config.toml
n_layer = 9
n_head = 2
norm_place = "pre"
rope_base = 10000.0
init_std_down = 0.0
dataset = "wikipedia_en"
Each number is 50 + 10 x the weight over its row's rms, rounded and kept within 0 to 99. Layers, rows and columns count from 0. The size before them is the row's rms in percent of the matrix's.

# o: layer 4 attention output (transposed), 128x160, rms 0.366, rows 101-127, columns 0-79
# v: layer 4 attention value, 128x160, rms 0.189, rows 102-127, columns 0-79
# up: layer 4 MLP up, 640x160, rms 0.251, rows 0-15, columns 0-79
# down: layer 4 MLP down (transposed), 640x160, rms 0.129, rows 0-15, columns 0-79
o101 101:43 65 61 47 51 73 28 44 42 44 38 30 60 38 52 32 50 56 50 53 54 40 57 51 43 61 47 68 44 48 44 34 52 49 57 63 45 40 41 46 39 50 41 48 38 56 50 60 41 55 46 47 55 41 34 53 55 35 53 60 37 56 61 56 32 49 39 49 49 48 54 67 60 38 51 57 37 62 57 61
v102 089:59 53 29 35 21 54 41 39 70 50 48 51 40 53 43 44 64 42 43 55 43 52 52 45 46 38 50 58 47 39 60 66 56 51 47 65 60 47 39 38 28 43 69 69 58 44 62 51 34 73 60 34 45 38 58 57 41 49 47 60 56 59 47 60 58 64 40 52 43 50 44 58 29 53 48 43 58 65 63 59
o102 098:74 48 54 46 50 58 48 49 73 47 62 47 40 43 60 58 56 39 63 43 42 45 48 45 55 50 63 50 48 52 60 37 64 44 61 57 60 57 44 69 39 58 38 37 58 49 63 44 56 66 25 32 54 58 55 55 62 49 48 58 47 61 53 41 69 51 55 45 45 33 37 46 36 37 46 58 47 36 48 39
v103 091:45 49 51 44 52 50 50 59 55 49 57 33 46 36 53 50 49 48 36 59 53 49 66 43 43 39 62 43 39 43 45 41 58 29 43 35 56 54 51 46 61 59 33 67 51 63 48 47 59 35 71 33 55 47 48 34 61 48 29 42 70 44 47 76 40 48 46 52 31 52 42 45 54 43 55 45 53 51 47 28
o103 100:70 50 48 49 47 63 45 76 60 43 45 52 43 51 57 50 63 64 50 55 57 41 51 44 42 39 53 63 46 52 44 34 65 43 37 68 30 66 51 51 63 49 29 63 49 49 47 58 48 42 71 29 60 59 35 54 45 50 39 56 58 43 50 68 41 69 60 58 47 42 51 50 45 56 38 36 61 59 47 14
v104 087:48 56 39 46 19 45 50 51 57 38 47 40 47 41 48 54 46 48 46 46 50 39 64 43 62 46 61 51 37 72 46 42 50 48 36 53 49 45 33 46 46 36 43 43 46 46 43 60 58 31 46 45 48 52 61 52 30 60 54 72 38 59 42 56 47 73 49 49 48 60 49 39 47 48 46 49 51 51 54 46
o104 083:47 48 37 51 23 44 44 52 49 47 56 42 37 52 52 37 57 60 46 52 43 64 57 44 55 46 53 49 49 59 67 57 57 54 51 64 58 34 39 57 37 47 43 50 68 56 64 61 33 39 50 44 52 45 48 56 40 57 38 61 40 35 54 54 38 61 49 56 47 65 59 53 54 41 52 49 48 59 44 46
v105 085:34 56 33 43 49 51 39 50 36 35 32 73 42 45 62 56 51 54 58 66 53 58 55 63 40 32 48 41 38 50 55 51 46 58 56 43 55 42 48 48 50 52 43 38 52 33 50 51 41 63 52 47 56 54 46 53 72 57 51 55 59 56 66 45 56 60 36 54 43 58 66 45 58 47 53 43 54 41 57 45
o105 086:68 49 49 59 59 41 44 47 53 54 51 57 31 50 58 58 54 42 64 60 56 37 60 52 57 43 51 55 45 44 49 52 43 52 51 58 54 54 52 44 61 44 57 34 23 41 67 45 51 54 47 53 37 50 56 34 65 54 59 71 43 78 50 36 44 59 56 45 52 47 37 40 58 68 50 62 45 37 64 70
v106 083:40 44 50 37 51 50 47 47 48 60 29 61 38 44 49 53 39 53 46 63 41 62 60 49 40 50 42 50 54 54 49 62 38 47 49 43 61 27 48 44 54 68 44 44 39 34 43 47 44 44 61 54 46 59 59 46 41 60 40 65 68 65 37 48 40 58 51 57 50 52 62 75 45 47 75 51 64 67 58 49
o106 091:35 47 50 64 54 63 53 52 42 51 37 43 59 50 33 38 43 40 61 36 48 40 59 62 47 22 49 58 57 41 37 50 55 46 47 48 50 33 44 53 34 44 58 51 45 37 58 42 45 59 51 44 49 57 53 56 43 40 63 70 63 51 47 56 41 54 52 65 61 37 56 62 59 54 54 62 49 43 59 55
v107 083:72 36 47 65 62 50 58 42 51 46 44 35 53 49 44 40 50 17 48 57 46 49 69 56 67 36 57 33 39 51 69 41 41 52 60 62 38 54 54 36 52 52 46 51 66 50 55 72 50 40 48 53 44 56 42 55 53 41 47 55 48 48 65 62 51 40 40 52 44 62 31 55 67 42 51 42 41 44 32 62
o107 088:65 42 49 49 30 52 47 38 68 49 29 49 53 59 59 58 38 38 69 48 53 37 55 49 48 57 52 35 39 42 71 36 57 49 39 55 56 46 50 53 64 42 48 54 55 63 42 48 37 60 46 45 34 51 40 45 63 57 56 51 56 65 48 56 51 58 35 46 48 49 64 38 49 64 50 59 55 70 40 40
v108 081:66 56 50 43 64 48 50 38 39 46 57 46 63 39 56 60 44 60 58 52 43 55 55 49 53 56 55 54 42 39 52 29 46 40 54 45 39 61 62 34 31 28 30 43 51 46 63 62 33 62 38 52 37 50 44 47 56 40 70 51 70 61 54 47 43 42 36 34 40 63 49 47 61 46 45 55 50 62 66 49
o108 085:47 41 65 47 51 51 63 49 59 46 56 37 52 45 30 47 41 56 45 53 55 46 42 59 47 54 47 48 36 59 56 29 37 58 67 50 42 71 65 52 67 37 37 47 42 57 66 65 23 47 65 43 46 48 47 38 43 54 50 61 42 60 64 52 44 33 21 34 42 51 60 64 56 48 34 56 45 48 50 61
v109 079:51 28 62 53 59 57 37 67 45 67 59 51 64 42 60 41 48 57 50 56 63 49 54 38 38 51 37 50 56 53 48 36 44 60 37 51 45 44 61 62 57 47 67 46 70 59 46 47 26 44 52 56 56 42 32 61 61 69 48 32 65 51 38 31 52 48 62 40 56 46 61 63 35 57 48 41 40 56 49 36
o109 079:55 47 34 65 49 56 46 43 55 72 60 61 55 65 47 55 68 52 38 50 59 43 73 53 48 53 47 53 66 54 52 56 52 48 51 49 54 47 63 41 53 48 61 31 38 47 43 46 84 55 58 80 43 37 36 50 46 40 56 25 54 45 51 40 41 58 52 32 59 60 38 41 45 70 52 30 45 33 60 43
v110 088:43 55 57 46 51 40 49 71 48 72 50 41 37 43 53 26 48 64 43 62 40 34 43 46 54 42 54 41 46 50 65 63 47 64 58 63 46 43 61 38 54 61 46 45 43 41 40 32 51 51 52 63 48 41 57 42 35 57 46 60 43 41 46 49 58 64 54 53 51 65 42 51 59 40 47 51 51 49 36 39
o110 095:53 59 42 43 57 43 45 60 60 51 54 54 55 47 45 20 61 45 44 58 59 53 46 55 38 40 52 52 52 32 51 68 57 50 58 53 40 59 68 39 30 55 65 43 39 52 46 43 46 37 45 34 71 63 42 46 44 39 49 51 48 49 34 43 42 43 52 59 53 50 54 48 50 46 62 63 42 52 55 57
v111 087:54 66 47 54 51 67 36 57 51 35 46 60 38 59 59 37 53 28 40 52 54 55 38 43 35 57 51 59 63 53 43 67 51 47 52 55 58 45 40 49 59 49 84 72 53 60 53 62 57 54 62 52 48 35 49 57 41 59 55 31 50 44 47 43 45 48 70 62 45 32 46 40 42 58 42 53 51 62 37 51
o111 091:59 53 63 46 42 73 51 55 54 61 53 48 28 39 61 43 65 45 44 28 39 57 39 49 58 44 47 64 62 42 50 34 51 49 46 58 69 61 57 30 35 58 57 60 40 22 40 45 58 44 52 56 44 45 65 36 68 31 48 56 50 54 53 54 37 53 68 63 64 65 48 60 37 48 46 60 55 42 42 41
v112 087:45 51 73 53 41 48 47 59 53 46 56 53 63 64 64 45 60 65 62 54 42 34 29 62 38 64 42 66 52 52 68 61 47 42 71 41 63 35 66 41 46 51 59 66 60 36 67 60 60 59 44 49 49 59 46 64 42 45 53 50 30 52 56 63 62 36 57 52 29 41 47 41 34 39 61 59 58 44 50 54
o112 090:43 44 51 27 58 66 38 49 38 52 62 66 54 27 54 35 30 45 54 67 55 40 54 56 67 45 50 50 37 64 72 45 57 43 53 43 49 34 54 45 31 56 53 54 43 44 50 59 54 60 43 55 62 64 57 45 52 50 48 42 54 56 38 29 43 39 61 63 57 57 44 69 60 42 61 51 65 36 45 48
v113 090:48 47 65 47 56 49 47 53 54 61 46 44 56 48 58 22 62 67 46 64 48 58 45 43 49 42 46 55 61 56 52 35 50 53 49 33 73 35 59 43 53 54 42 60 38 45 39 39 71 48 61 37 46 68 41 49 41 65 52 48 47 44 40 50 54 55 60 28 47 33 42 53 69 62 57 58 55 55 65 38
o113 098:25 56 49 33 62 43 48 55 71 59 59 47 58 44 49 26 56 54 46 66 40 49 50 42 44 23 61 63 66 55 60 39 51 48 49 44 34 38 48 42 57 58 49 55 60 54 34 33 58 61 64 47 51 62 50 59 48 49 57 42 57 43 30 39 51 51 41 66 49 35 59 61 52 48 54 55 44 48 54 54
v114 078:32 34 50 40 55 35 47 36 54 57 49 57 58 66 39 38 64 65 37 56 42 39 52 60 47 46 58 57 65 53 56 43 53 44 52 47 53 60 58 43 63 21 47 49 55 45 42 75 47 47 38 61 63 45 57 62 54 56 52 59 44 50 41 40 33 38 53 64 40 50 43 48 56 44 59 66 69 51 35 45
o114 084:42 51 30 48 54 45 55 45 65 67 48 63 44 55 43 32 62 60 37 52 44 64 42 66 74 54 53 57 63 46 42 53 50 42 54 51 59 37 50 58 41 54 62 39 74 53 47 61 47 42 52 53 37 56 56 38 48 49 61 37 62 56 40 58 27 51 54 73 52 44 41 58 60 43 53 56 54 53 51 60
v115 087:58 55 48 28 38 59 39 49 52 39 34 51 56 53 51 54 48 32 54 65 74 45 44 62 48 47 52 47 52 54 58 49 49 57 31 43 67 36 37 64 65 54 54 65 65 50 59 28 59 50 21 32 57 59 49 55 61 50 45 48 42 42 36 38 41 61 36 51 53 67 54 65 55 51 70 38 74 46 65 49
o115 093:39 57 45 32 61 53 53 40 60 48 58 41 53 50 54 49 31 43 56 48 55 33 43 61 58 36 55 53 45 52 40 55 55 64 46 36 52 56 37 62 41 26 43 54 67 56 67 55 46 50 59 48 47 43 54 58 43 45 49 66 58 66 43 62 41 62 48 52 49 46 39 74 43 65 57 46 45 52 56 45
v116 081:54 62 51 60 49 46 37 40 43 57 51 48 58 44 53 39 47 63 48 53 50 36 44 42 38 51 48 32 59 55 66 43 41 38 56 50 53 33 48 45 53 53 62 45 58 46 43 56 62 40 72 54 66 33 67 60 42 57 55 41 43 51 55 47 53 52 68 41 60 26 54 52 38 47 45 55 58 39 53 48
o116 083:37 52 64 57 41 81 36 63 50 43 57 47 41 48 51 52 37 56 43 63 51 41 65 63 55 49 45 35 62 64 60 65 45 33 62 48 32 28 59 44 44 52 54 40 47 46 44 59 63 64 58 52 41 61 53 49 48 29 58 47 43 44 61 47 34 44 46 53 50 53 44 59 53 36 58 55 46 30 56 34
v117 096:68 51 48 55 40 56 58 33 44 52 37 51 40 36 39 60 56 62 37 56 35 36 59 46 58 37 71 55 51 61 41 28 64 54 48 39 45 34 40 70 47 74 50 58 64 48 52 50 66 43 57 51 52 57 48 44 57 56 42 55 62 43 51 59 68 65 37 50 36 51 35 49 59 61 40 44 54 41 47 52
o117 096:53 45 52 52 55 31 59 48 52 43 64 44 43 45 72 63 60 56 50 46 57 30 45 56 46 40 55 57 45 42 53 29 47 58 45 53 24 41 57 52 51 63 45 55 54 50 43 59 58 50 62 45 21 40 54 49 41 50 65 37 62 52 56 52 54 53 51 67 47 47 47 49 57 36 60 28 51 60 47 42
v118 088:41 37 58 53 56 38 31 50 43 63 46 44 48 55 58 68 60 65 49 53 62 42 27 51 42 65 41 52 44 64 49 48 72 58 55 44 58 28 36 56 38 54 59 69 49 50 60 42 51 57 50 52 51 67 46 41 57 51 52 35 40 53 44 43 72 66 62 45 45 42 31 60 42 71 45 51 43 44 50 46
o118 089:33 57 46 31 51 66 40 32 48 50 53 43 62 51 48 54 67 48 44 44 42 43 35 57 48 44 55 43 52 54 54 57 57 65 43 47 39 38 44 48 35 46 54 56 52 52 43 53 80 59 39 61 38 49 43 59 69 57 50 50 58 41 47 46 63 39 66 48 61 44 50 47 56 62 49 38 47 40 52 57
v119 092:47 61 46 52 60 45 57 49 59 47 45 46 65 48 51 52 50 43 63 31 41 37 50 58 62 48 51 42 56 62 53 59 43 54 20 50 44 40 59 55 38 42 38 47 41 52 48 50 51 57 40 58 48 53 55 62 33 58 47 35 35 33 65 62 45 46 49 52 37 48 39 45 53 59 35 49 68 47 62 63
o119 094:44 60 44 63 56 54 42 57 55 56 57 66 41 60 46 29 60 33 65 42 57 55 44 52 40 50 35 44 55 69 53 57 57 56 46 52 47 42 33 55 31 45 58 62 66 56 55 58 42 43 45 42 41 57 63 63 67 50 66 51 66 38 70 51 54 44 44 34 51 57 58 55 53 44 53 54 52 60 42 66
v120 089:42 52 55 58 44 52 52 42 54 50 38 41 70 46 46 68 48 35 58 47 59 55 62 40 60 66 53 63 40 51 60 38 44 59 35 54 76 40 37 44 46 61 47 46 48 65 59 65 49 47 49 62 54 71 55 50 48 46 72 47 43 48 60 34 57 48 66 37 54 56 29 55 48 52 51 47 53 37 66 65
o120 095:28 51 53 55 58 65 53 41 54 56 47 42 43 57 73 42 47 39 56 51 53 62 31 49 67 66 39 21 60 65 66 41 44 48 41 46 53 47 32 51 57 57 52 39 56 43 50 50 47 40 58 50 37 49 48 48 49 70 65 53 50 41 66 22 50 37 45 39 48 61 34 37 54 53 41 51 44 36 64 53
v121 083:51 51 60 37 50 53 44 64 33 61 45 38 54 40 49 38 54 51 46 57 50 58 37 51 46 55 61 63 40 48 35 55 32 47 67 46 51 47 41 37 53 76 46 70 54 42 43 49 52 61 43 61 51 56 66 65 44 58 48 58 47 33 48 33 41 48 72 45 48 38 48 41 50 46 22 63 45 35 48 44
o121 092:71 40 54 46 56 49 55 61 44 47 45 52 49 31 37 35 53 56 48 57 42 65 42 55 47 40 39 40 47 57 70 61 37 38 67 50 51 44 41 40 56 71 57 59 37 49 34 42 57 58 37 55 53 50 44 39 48 37 37 55 50 49 60 41 40 42 59 62 56 62 52 39 49 46 52 58 66 56 54 44
v122 093:93 51 56 43 43 68 68 59 50 59 55 23 64 51 39 48 50 29 59 55 41 53 71 52 53 36 52 48 52 56 50 46 47 54 43 54 53 60 50 63 46 59 58 46 38 55 61 52 59 34 43 43 52 50 44 49 50 53 39 52 67 47 59 74 52 75 61 54 61 48 55 49 46 58 45 51 49 46 50 53
o122 097:66 35 60 50 44 56 71 46 45 51 65 23 60 66 66 41 47 45 49 48 48 57 62 55 52 36 52 45 58 46 49 41 54 58 56 44 43 62 57 48 67 62 31 39 54 53 46 44 49 33 50 46 33 51 46 48 46 50 48 48 44 33 59 48 73 58 52 45 44 54 37 47 48 51 49 35 55 67 55 50
v123 088:39 62 55 41 45 70 47 41 35 63 47 45 58 46 58 57 68 58 60 39 34 62 49 36 40 41 59 49 58 57 41 49 25 49 85 54 54 41 35 38 55 50 45 60 42 52 40 37 52 44 49 57 57 61 45 48 41 57 53 40 44 42 65 39 52 61 54 60 54 64 41 61 57 52 32 56 45 53 64 47
o123 088:45 46 45 46 65 54 47 57 47 53 59 52 61 47 56 29 51 56 48 62 42 57 46 42 44 55 66 46 54 49 52 63 55 38 56 36 60 46 36 58 37 46 44 48 27 40 34 43 38 61 44 50 66 73 49 66 54 48 35 49 67 44 61 49 51 57 56 63 28 60 37 70 51 52 53 32 46 30 58 54
v124 082:64 43 42 46 57 41 46 62 50 59 45 11 49 48 47 40 67 52 64 23 44 59 65 49 50 57 48 48 48 49 45 63 54 45 70 49 47 73 54 58 46 49 58 43 56 53 58 47 42 39 48 56 41 58 60 44 45 57 62 34 57 42 49 59 42 51 49 74 49 54 44 45 46 57 60 54 53 44 48 62
o124 096:39 50 53 46 48 55 48 57 35 54 52 42 38 60 34 47 62 70 42 49 35 52 53 70 52 56 50 65 50 49 53 46 52 39 45 47 45 70 63 29 37 40 56 54 40 48 56 42 39 49 53 35 53 52 35 42 56 35 46 52 59 34 36 46 63 52 61 66 40 74 39 51 48 44 40 24 54 32 49 54
v125 083:58 47 56 49 43 51 52 50 42 43 56 65 48 44 53 42 38 55 51 51 34 57 50 48 58 49 35 42 58 62 52 57 60 52 50 61 52 57 43 51 53 37 59 78 62 49 61 58 62 41 57 44 46 65 37 56 77 52 59 45 51 47 48 47 60 41 40 53 44 47 46 32 59 50 62 19 43 50 36 46
o125 092:54 51 42 53 51 33 74 51 55 59 40 50 47 56 67 50 55 39 45 59 32 54 49 48 56 45 63 68 47 47 52 54 52 45 38 49 54 50 57 53 48 51 45 46 53 32 51 51 45 52 56 59 45 42 67 62 58 63 51 19 64 61 31 61 46 39 49 71 53 61 40 53 33 62 64 31 52 35 46 42
v126 079:59 39 30 48 41 55 46 50 50 50 55 43 59 50 50 53 40 52 33 49 41 50 43 55 41 54 39 54 39 59 58 59 45 65 57 52 59 53 52 39 33 49 55 54 61 49 34 52 27 62 59 32 49 56 55 54 43 55 24 44 68 51 64 64 41 65 62 45 45 45 59 48 59 63 41 67 67 52 55 53
o126 089:57 47 47 64 39 45 51 50 42 40 71 49 47 35 44 55 42 39 29 65 56 73 44 60 49 41 41 62 49 58 47 52 50 43 49 61 58 60 62 37 44 53 24 52 50 50 51 64 41 36 51 26 52 57 46 54 41 50 58 59 57 47 58 28 41 58 62 36 58 34 38 53 57 45 45 56 58 35 55 40
v127 094:53 31 52 31 61 48 58 35 54 41 56 40 53 28 59 49 42 44 64 29 54 57 60 53 45 60 48 40 54 35 66 55 62 52 65 40 46 61 55 44 60 29 60 43 57 57 47 65 51 55 47 44 39 56 57 49 44 55 46 46 61 59 38 44 40 46 63 50 47 52 35 35 38 52 36 57 40 59 43 54
o127 103:64 55 46 44 54 62 53 50 31 51 48 48 58 59 32 49 42 47 49 40 57 65 42 57 55 55 55 52 54 53 44 58 62 43 61 66 44 60 50 45 44 45 57 69 22 35 39 69 46 39 54 56 59 38 49 48 51 55 32 38 53 37 51 41 50 42 52 37 44 61 70 53 50 35 44 50 33 61 46 57
up0 096:64 54 42 45 62 54 63 47 39 53 53 65 68 46 52 63 67 52 58 47 43 46 31 53 49 47 42 50 57 47 48 53 35 63 48 24 52 44 32 54 52 62 45 33 53 51 50 42 86 40 52 53 63 52 40 60 64 39 37 54 50 48 50 56 60 36 62 72 44 31 56 49 37 56 74 48 57 58 54 50
down0 091:58 55 48 61 45 56 62 52 63 77 52 46 48 65 49 42 45 42 43 39 62 57 49 55 25 52 58 46 62 40 40 41 34 53 40 36 72 47 34 48 63 30 44 59 57 50 48 64 37 70 54 57 58 48 39 51 43 65 53 36 42 64 53 38 43 30 55 69 56 48 43 57 49 48 62 51 45 47 43 47
up1 104:47 54 45 58 42 55 42 53 43 60 46 49 47 44 62 59 51 47 59 34 42 52 40 31 29 63 52 50 37 46 57 43 50 55 57 40 58 48 63 58 49 51 44 59 53 52 61 56 53 40 51 49 54 72 48 49 63 41 48 59 51 50 57 38 48 37 54 53 46 60 40 57 47 17 45 55 23 38 32 42
down1 119:50 51 38 62 60 32 52 51 48 53 44 75 52 52 60 58 50 34 51 50 34 31 59 38 41 64 40 36 52 34 52 56 37 51 45 50 40 34 39 50 46 47 46 55 67 43 37 44 51 49 60 62 53 40 58 53 47 45 58 50 49 63 58 52 47 47 54 48 61 46 62 48 45 66 68 58 55 61 61 26
up2 109:51 37 52 61 56 57 42 29 40 47 44 49 48 50 43 49 49 30 45 59 26 51 44 41 49 58 51 45 36 54 54 43 55 61 25 53 59 59 70 59 45 50 52 46 54 48 64 49 62 53 51 47 53 31 49 41 34 52 34 42 50 57 41 65 14 57 44 63 43 61 45 48 58 41 40 60 54 77 67 57
down2 108:59 48 65 36 54 69 48 42 38 52 46 43 34 62 37 38 38 36 51 47 48 48 68 51 43 37 54 56 68 54 54 49 50 59 49 46 42 52 50 66 51 38 56 42 52 48 72 43 44 58 56 51 49 35 36 53 38 45 72 54 52 58 52 58 43 54 54 39 37 51 53 42 29 52 68 58 57 46 68 55
up3 094:55 34 33 58 69 46 36 54 51 27 53 39 48 50 39 62 54 40 62 52 43 39 48 57 56 53 68 60 33 67 33 55 37 48 47 45 47 78 51 51 51 56 60 43 32 54 66 34 63 61 53 40 35 50 51 50 37 59 48 45 45 47 50 45 49 46 49 36 48 54 61 49 40 60 36 63 59 59 38 65
down3 108:40 48 66 46 50 51 61 58 40 74 49 43 51 49 56 45 43 50 40 54 74 54 37 33 59 54 57 67 61 56 56 45 60 36 52 62 68 16 43 55 47 41 57 61 58 40 39 49 46 40 47 61 54 35 37 46 60 64 45 54 54 39 48 47 53 40 45 61 50 55 38 54 51 38 47 45 51 45 62 48
up4 096:40 47 43 49 63 45 47 45 33 45 44 36 58 34 62 60 65 51 45 65 55 57 44 43 42 48 60 63 67 47 43 51 67 53 48 52 59 28 46 40 45 41 55 54 63 55 53 37 66 54 57 57 34 32 65 53 37 38 69 52 63 45 50 57 50 54 56 57 48 50 35 36 54 22 53 52 68 41 42 70
down4 091:53 56 42 52 60 50 40 51 62 35 30 78 40 50 64 41 45 44 40 66 50 41 68 53 40 40 51 39 37 60 42 58 63 55 43 50 55 41 50 42 40 47 50 54 43 58 61 55 39 65 48 59 47 49 50 52 42 44 47 52 51 49 26 47 51 47 61 48 49 59 55 33 55 57 43 50 49 71 19 64
up5 098:42 54 55 47 68 43 48 66 50 54 62 46 34 54 46 64 55 51 49 62 63 60 43 39 69 44 39 47 39 42 62 48 40 49 37 53 72 64 42 37 32 59 54 50 57 42 55 38 69 37 49 72 45 50 46 66 41 47 71 50 48 40 52 52 43 37 48 57 46 51 65 49 71 70 38 53 49 28 35 51
down5 091:63 42 40 35 59 39 45 50 41 44 52 66 55 63 40 48 58 54 57 42 43 58 51 47 42 56 32 62 63 64 44 33 46 28 32 49 55 45 41 51 48 55 57 38 44 56 45 45 50 79 52 45 55 54 43 44 51 51 37 35 34 44 57 61 51 53 47 67 53 58 51 44 50 33 50 62 44 52 54 68
up6 080:58 48 38 38 54 52 41 57 49 60 53 43 62 54 42 71 31 46 61 44 30 49 48 53 53 54 61 34 52 38 52 43 49 48 55 61 34 56 64 42 35 56 41 55 46 44 63 78 45 57 43 50 58 49 34 44 52 44 38 56 48 63 60 49 44 69 59 49 47 42 53 57 67 43 52 41 52 55 53 59
down6 095:44 43 49 65 61 53 49 41 47 62 59 55 50 49 52 39 58 47 35 44 55 52 44 59 69 51 52 36 51 63 55 64 60 43 49 44 61 53 36 47 52 27 57 66 54 38 42 30 63 43 47 54 66 39 69 47 45 48 71 38 51 51 65 49 53 42 38 53 41 67 42 35 44 57 44 47 44 50 66 45
up7 094:51 43 43 50 52 38 60 60 68 60 48 44 45 48 37 54 38 65 60 58 36 61 64 63 46 61 46 64 48 47 57 55 44 39 29 51 57 52 62 52 40 40 49 61 47 58 50 46 65 54 51 74 44 55 41 54 41 73 38 53 52 41 47 54 57 73 66 39 50 52 63 41 63 58 64 33 44 37 52 39
down7 091:41 56 56 51 47 34 44 45 64 54 56 48 40 29 57 37 32 47 64 45 61 42 50 41 44 73 59 47 54 59 39 31 38 42 54 53 70 51 24 48 36 31 62 53 39 58 35 31 64 47 51 48 46 33 44 61 54 59 57 60 59 52 53 55 55 58 40 48 43 40 53 52 50 59 65 46 32 56 54 68
up8 102:38 54 66 59 67 55 50 49 40 53 62 45 73 48 52 30 65 45 64 38 48 57 60 49 67 56 48 41 36 65 35 30 62 43 39 54 52 64 54 48 34 65 51 53 49 53 40 54 47 43 31 44 47 45 50 41 45 40 47 47 44 49 46 45 49 46 47 44 47 39 40 54 69 35 54 66 64 69 39 50
down8 101:59 47 62 56 38 53 59 59 42 64 58 57 43 71 61 63 37 58 46 64 64 32 50 52 58 55 58 41 55 48 46 63 60 66 51 44 45 50 53 39 58 52 51 56 46 47 54 71 52 40 53 43 46 62 48 46 61 60 54 62 62 55 53 44 54 45 53 45 37 61 61 45 49 67 54 42 39 43 52 46
up9 093:45 52 53 70 53 52 57 39 45 53 44 46 62 66 50 54 52 58 52 38 61 57 60 52 57 52 47 38 45 31 62 45 65 66 39 44 51 62 58 46 62 48 50 42 37 41 56 49 66 46 66 60 51 27 54 29 64 42 51 54 57 56 36 51 51 45 51 35 42 42 49 58 45 55 75 61 49 21 53 52
down9 097:53 64 49 55 46 52 40 37 54 53 36 42 54 55 28 42 39 50 36 38 63 54 56 70 51 42 61 35 52 59 51 31 44 59 45 34 49 55 43 59 36 52 50 69 68 63 38 48 41 50 57 50 53 30 57 36 54 67 33 50 56 59 55 43 47 42 45 35 50 52 45 57 58 57 64 54 47 38 51 46
up10 094:54 63 59 41 56 58 48 34 36 56 62 52 63 43 52 55 51 54 68 40 52 67 60 45 70 44 46 70 33 43 45 28 56 41 57 29 52 64 46 46 53 73 67 53 39 44 58 36 37 44 77 58 42 56 41 66 55 44 46 36 52 41 44 55 56 61 48 51 54 47 61 46 40 50 47 59 31 58 46 53
down10 091:60 46 35 66 57 59 48 48 49 38 42 48 54 62 52 54 40 45 41 42 35 54 57 51 45 50 19 32 40 54 42 75 53 64 47 51 48 53 44 66 58 56 26 46 77 49 39 47 67 51 41 56 50 38 66 51 41 49 28 41 40 54 43 52 46 47 45 45 28 53 63 46 46 65 58 33 64 37 64 44
up11 099:40 48 43 52 50 54 74 52 45 56 38 50 59 67 44 46 61 48 30 43 55 32 56 37 51 65 43 57 50 58 65 49 48 50 45 58 35 46 56 40 47 41 55 32 36 55 64 41 56 49 20 34 48 36 55 35 56 56 54 51 54 33 40 53 40 44 50 64 48 46 51 71 35 51 53 60 57 42 53 58
down11 101:43 64 34 62 53 51 48 55 50 70 40 57 53 43 55 46 43 56 57 63 41 59 56 59 47 50 46 26 53 40 53 39 45 68 50 49 76 34 34 59 76 53 39 46 54 51 38 53 33 55 57 63 55 31 42 38 46 58 72 55 33 54 51 64 45 42 54 49 45 57 57 38 51 49 54 61 32 43 46 54
up12 102:41 32 36 62 50 42 45 39 49 36 47 23 34 57 47 50 62 47 51 43 44 75 54 41 57 52 51 62 47 48 63 44 43 51 49 53 42 56 55 55 54 56 50 55 37 48 35 42 35 40 69 51 47 60 54 46 48 76 71 49 50 39 49 63 39 47 48 38 71 48 55 44 60 33 34 45 47 57 52 46
down12 094:55 45 41 40 59 52 40 36 42 54 56 56 54 54 26 47 48 48 36 67 68 62 34 53 56 52 41 65 34 53 58 58 51 50 67 52 53 49 59 49 44 49 62 64 55 62 45 63 53 50 44 67 36 52 47 44 47 63 44 55 46 51 52 51 56 62 48 55 30 79 53 47 51 50 34 39 45 63 59 50
up13 093:51 44 57 43 48 73 62 36 41 74 47 52 80 52 55 22 55 51 46 60 62 51 58 48 36 45 45 42 36 45 70 54 63 62 35 38 42 57 62 39 32 47 52 44 41 44 75 47 67 48 45 70 51 57 71 34 63 57 43 40 52 55 43 52 36 51 52 55 51 62 63 56 63 52 53 54 56 49 35 40
down13 098:48 64 64 32 61 58 65 66 55 45 51 47 27 24 67 72 42 44 60 47 52 33 57 58 54 39 57 51 56 59 46 51 51 47 57 48 33 49 42 59 43 50 52 44 48 66 36 49 34 60 47 25 57 37 53 65 48 49 44 56 44 53 60 51 57 66 62 40 47 51 49 42 56 51 50 59 54 44 67 51
up14 107:63 56 37 30 41 37 48 38 68 51 53 55 60 60 40 57 34 48 53 59 42 52 68 38 49 49 45 62 54 40 50 54 45 41 51 32 52 62 63 60 53 44 44 43 43 52 51 45 58 54 38 44 51 44 45 36 51 68 44 52 67 48 48 44 53 68 47 68 38 46 39 60 39 59 64 66 41 32 44 82
down14 105:54 67 56 47 46 43 57 52 39 41 61 50 52 48 55 43 73 33 60 41 36 43 56 46 49 60 47 38 46 39 45 57 46 40 62 45 59 46 37 41 45 55 57 53 49 42 50 52 75 36 49 54 42 69 65 46 43 54 55 38 63 52 37 55 60 44 57 44 58 41 51 45 34 50 56 30 47 44 35 59
up15 099:38 26 49 42 70 65 64 36 47 45 34 46 70 52 39 53 60 37 44 49 69 47 35 67 37 46 54 48 63 53 46 47 60 52 44 38 40 35 41 54 55 53 55 53 45 55 56 35 53 50 49 38 48 47 41 49 58 36 52 71 52 44 60 42 44 60 59 40 49 37 31 64 60 38 43 48 39 56 50 59
down15 108:42 59 61 72 49 51 68 51 56 72 73 59 44 58 59 49 24 52 33 60 55 61 47 67 57 61 57 60 46 57 43 36 54 56 58 49 55 42 56 32 51 63 29 58 45 51 42 42 46 35 31 41 54 53 58 50 51 57 52 41 48 25 47 56 58 54 52 57 43 38 49 58 29 55 35 31 56 40 54 56